Weights of a small GPT-style language model, trained from scratch on English Wikipedia: 2 heads of 32, 91M tokens.
Each number is 128 + 32 x the weight over its row's rms, rounded and kept within 0 to 255. Layers, rows and columns count from 0. Numbers have three digits each. The size before them is the row's rms in percent of the matrix's.

# layer 13 MLP down (transposed), 256x64, rms 0.599, rows 231-255, columns 0-63
099:137105168146110114186118169117147144085135152127159117124080135208142139109099133120075136165099175129090138139137136085054091158167116122105161051150117118133134193120127131194140185094143147
084:148054106111080118169067110090173114200102142116131101069135139154159116118146123108087149125127138109076125163131165095102183082138108126123124069089080124112144131121105147140180098118166196
139:148125146158113101114163113134149159054193147097089147157064135168128135136086135179169061105134110129151075184139116203149114141162127123099134062175178118148117080143141139147124140137126155
140:135149112120151138101150118108098105138177108148146193078087119151147124114116120110130090172136131064107125121054100152101130095138097101149088050102161165175111082090126133101053082095094151
101:227146119109135082160146113117139140179126110114091082192131133045108104077142129147089075079165127134151154130144156153134160100113114111154153075151144110162146120127121080075105110137133180
133:060123181083130164107125126083147128139137046108131082128156109113157155104133154146121138164145136127152112138115107068123157115150133191128162056175115147135086131098172108177050148128087156
100:094118143190118136154143092136154196141114152078120132146110085108099123134154127086155185183117063137104086062132089094150167155160159121132177145119097203165143135154136132127101159086096158
118:098166138122106134205106136177135120153135124150093118098168158103098097184206112149129130152143105098145175113021112199141137149085108121130171117117137179168119109132131112154179139124126137
088:117137107102090127114103112153102082136128152158108091130085168088152143178082097123093099176126117147144109108087085074078178163127132149147106007134118116168097141108110119092120104115074114
098:147113107154094099164154134078098126102180122137137153187136035077114149114190133092097145123131106145114142113163144057084136134135120153148132135132072168118075090130130149172086089102106186
109:198180117115145115171143124108123142116163146129101107216091121133131125069109087109075094144128133134133112158135174161132126105110183153084113124199148152093153124190128115128158130102148214
096:126150129145100172162124130142142091203114158113145111091075156184102125117170145128095087103131160152026109111054092151155135158157111110114122092092093144111134138134159097057088139152131108
103:153082097134112031137161148111136120098158128122171124161125146101088134113127184132135145107088121128147227149093122115089096144156134089111111059118188158128166121167155163139121093148119181
085:106087140158114112126113126114140147169123114122073083121078095145172069118136156175093121121139197141038133153114105173128141123154130113126104108112103121132043063142155099154182157143080115
116:141127073155138045114077133180193121104164129120105080111117167083129177134139104098169134135119079178157082133114050130128111057140085119128156159093134164135128135147094113156124111116120164
084:132160133153084133130161101142132171103121119106141170084148056062114064101084104079130125140142154141107170116094115128078141133214147062089146130199124111144146098129122134173084124104118134
112:126128136131119200194157183082125202154079187149143143116162072151119109130136137168113127172156098101144167161101166118134123134148089141126106164144148155193144082117157094115139131078110076
084:133103058127111101085058133097132091119161107124148141108080087201103112128123106171139131107142096167095096031147115130146120106147153081133127126133141140151173101082063139141131160110144069
105:134132032103127065123143100169122086145143090109148189119089058131141142179130100159148131146131101108081049194094134052135106110122136143136126152140156130131145151100137141103129115103100159
103:153117124048111139182177177143166118171173098125127161135092179141084132114121096083108127180184081163165155112171140164049122135109117146096096181150157149124104113105139158143113124119155146
105:153155097201134165123159125159141120152149136118113086157071077170133142088116136156152087104141125150088120149144132192169113107169116114117185019166121124152108137085158117169083135142126155
094:154161108110113114069129069130157144072176117168129188129124125165110108148131093097145109106130168142112122082123122148166129120150113150112092027136195145104146107145094117172075162084125186
092:122185197113123182119206147127138099113117136149119149102096064134082110156096154137101109113144108145147092084118181177083127119143102054128090125140135097125143144053063107125133150160119116
103:127132123084118147102193149111139154105169161144165060119151138150199120179134138172119143207164199109162159123086099137151179107110153144161147099128107149163139101118153089091081148147147163
115:171147101107133166139138134092153173125138132089141156153131134121086183160190110144129083193121146117078066164081068155073125086149138100144125069110111111121174058150144111086131136092132131
# layer 13 MLP up, 256x64, rms 0.308, rows 232-255, columns 0-63
084:082105175130093144117172131109132073093057178160152143133104175109103079173073144124115135153047097158106142144147148116127082169164104167126133131135095107147123135136117170184168143130123192
111:129118089189155065073134125093131124161148076114063116136161096130070147123104149146207063101085167121138133138181097166134107146136155083128119102133106100125138127195127173105133108157109150
112:123170092079114107127099093086091129145121067171144163093119111118198109103092122125156095119148126051135134158107108173149152110046152050160139111107147136136163125142158157134061109124113106
088:143127108157183131075166107102109120100123134143145160129132103145079132156155113126120143201098124128142149084124144166151061125158067164086083150115075123080078127146192199125070122116101146
095:101163161147157145088106075151121119148111085128134112178158101065204160069102141083164069153120142099115112164105127050115139148135135151120147147152107148114112081109152104151073123185100163
100:134084140162142130077094089126122136110127087147133116110090112096085115183111098097173186208050128097111114139197151067190142148177140157131149145096135171165131149132123114123097095131129121
103:133122140076140069151130070188169110127119180144076120128191151152100128114147206153173122127087127092131160125087124151147100143094120118090129144071102145155058194123106163148152145118133102
076:166130100096125143072131097139134112093093184174132076116126156094190129131083074129070163132117143143131177123106119085092146168099136135167075126136132092147125124153090090058091105142059103
086:115074121128092111046125168037153110144122118176148153191158125067096134123182155107113150134134163136111114093135142140114099114134100109142126201082142148122068169121108153087124085127135162
088:141151182132112131124049112186156119135137163179126070119084188106146075086161112167125132136099134087114116104154151147145185124093179091139083127116105153121099105086092108200125102161105121
101:111083140136188168124087170133114100227096149134108104114091136126110085120136131139074120091093127099066154131164163157179095141154086086118131120102105164088147153140161113059130134127097086
103:089078114138083160140165108113096114140150106125080133107112119120161149160125092105108160159113140133109150070137128204075092201107111079127086187190170112091184154098144147091119109133149156
092:143088157130123147147167131135106098143098155122114109125092081112196048141112115137159142088141189079105156142137135148108103074114169148154115105045152121088111141132125072177106116187084092
094:130159179183151103129111129164111154126073155154151104162139181175130129118172129122151153065161143123118100170175090106140237136109196112096161177143091121102136130142102156145143103107107111
093:144192148064132125136118124124107147104072152091120142124109118053091135120103160075121061116127113100146190119110185108086139162140117123114117177153103093178152119097166147112163070095072132
097:141094193097182140077099196133115138164142134149149139077148152152132067135120149102154149124125120115099151146143163136107117105121076200146074180127099148091166143131064066114143107099179129
098:146136074089157132105096100120131106132111120174185123133178141182117117140134061100170114221112174129127194093162136143140152074148146122097131152185114097112128137099096153138112097171083092
108:159190097153138115103168108177084088184107121128143188147141134122138122130186139109136133170131124050188107157133166090145085133169190155147126180147130142125087154148131123150121071145084089
114:132139125075084101116193083155123086173121132136090122082110141106112122104127067104107157110178044134163153096150070105104152140116119094110094180175104144140087158134090176121120179119168130
090:143102191154211098113131126109094134153089066144102109183117130102128098113079090127103148149072088137146132159109134151104123128062142106120127093144107184122161161183171149127132171101166187
094:067133126120146123108128128068083068109138179152092164157157077107093142114128122109143151144160173171124122159139146082130177102108144180085146122064171128143142168150077177108133119119200092
085:078152120125139186106169122125086107120098153110167145072131059146144101097054112104133069124103103127194170149100104100144090125081096130133142133114171123111119147216118142130124084177123111
103:140134141114124124104181117117079168104074139182156114118159146151203183125173194113126123160096122090179178097131098138132173125089162117175100157125131149117127143141140102095132129204176178
114:119153148123134146079102114115134118120123104124144125137076120078077151151149121143116095201077177066098143073118065144108192152109076121138107129085137051105138087154174148081102145138153131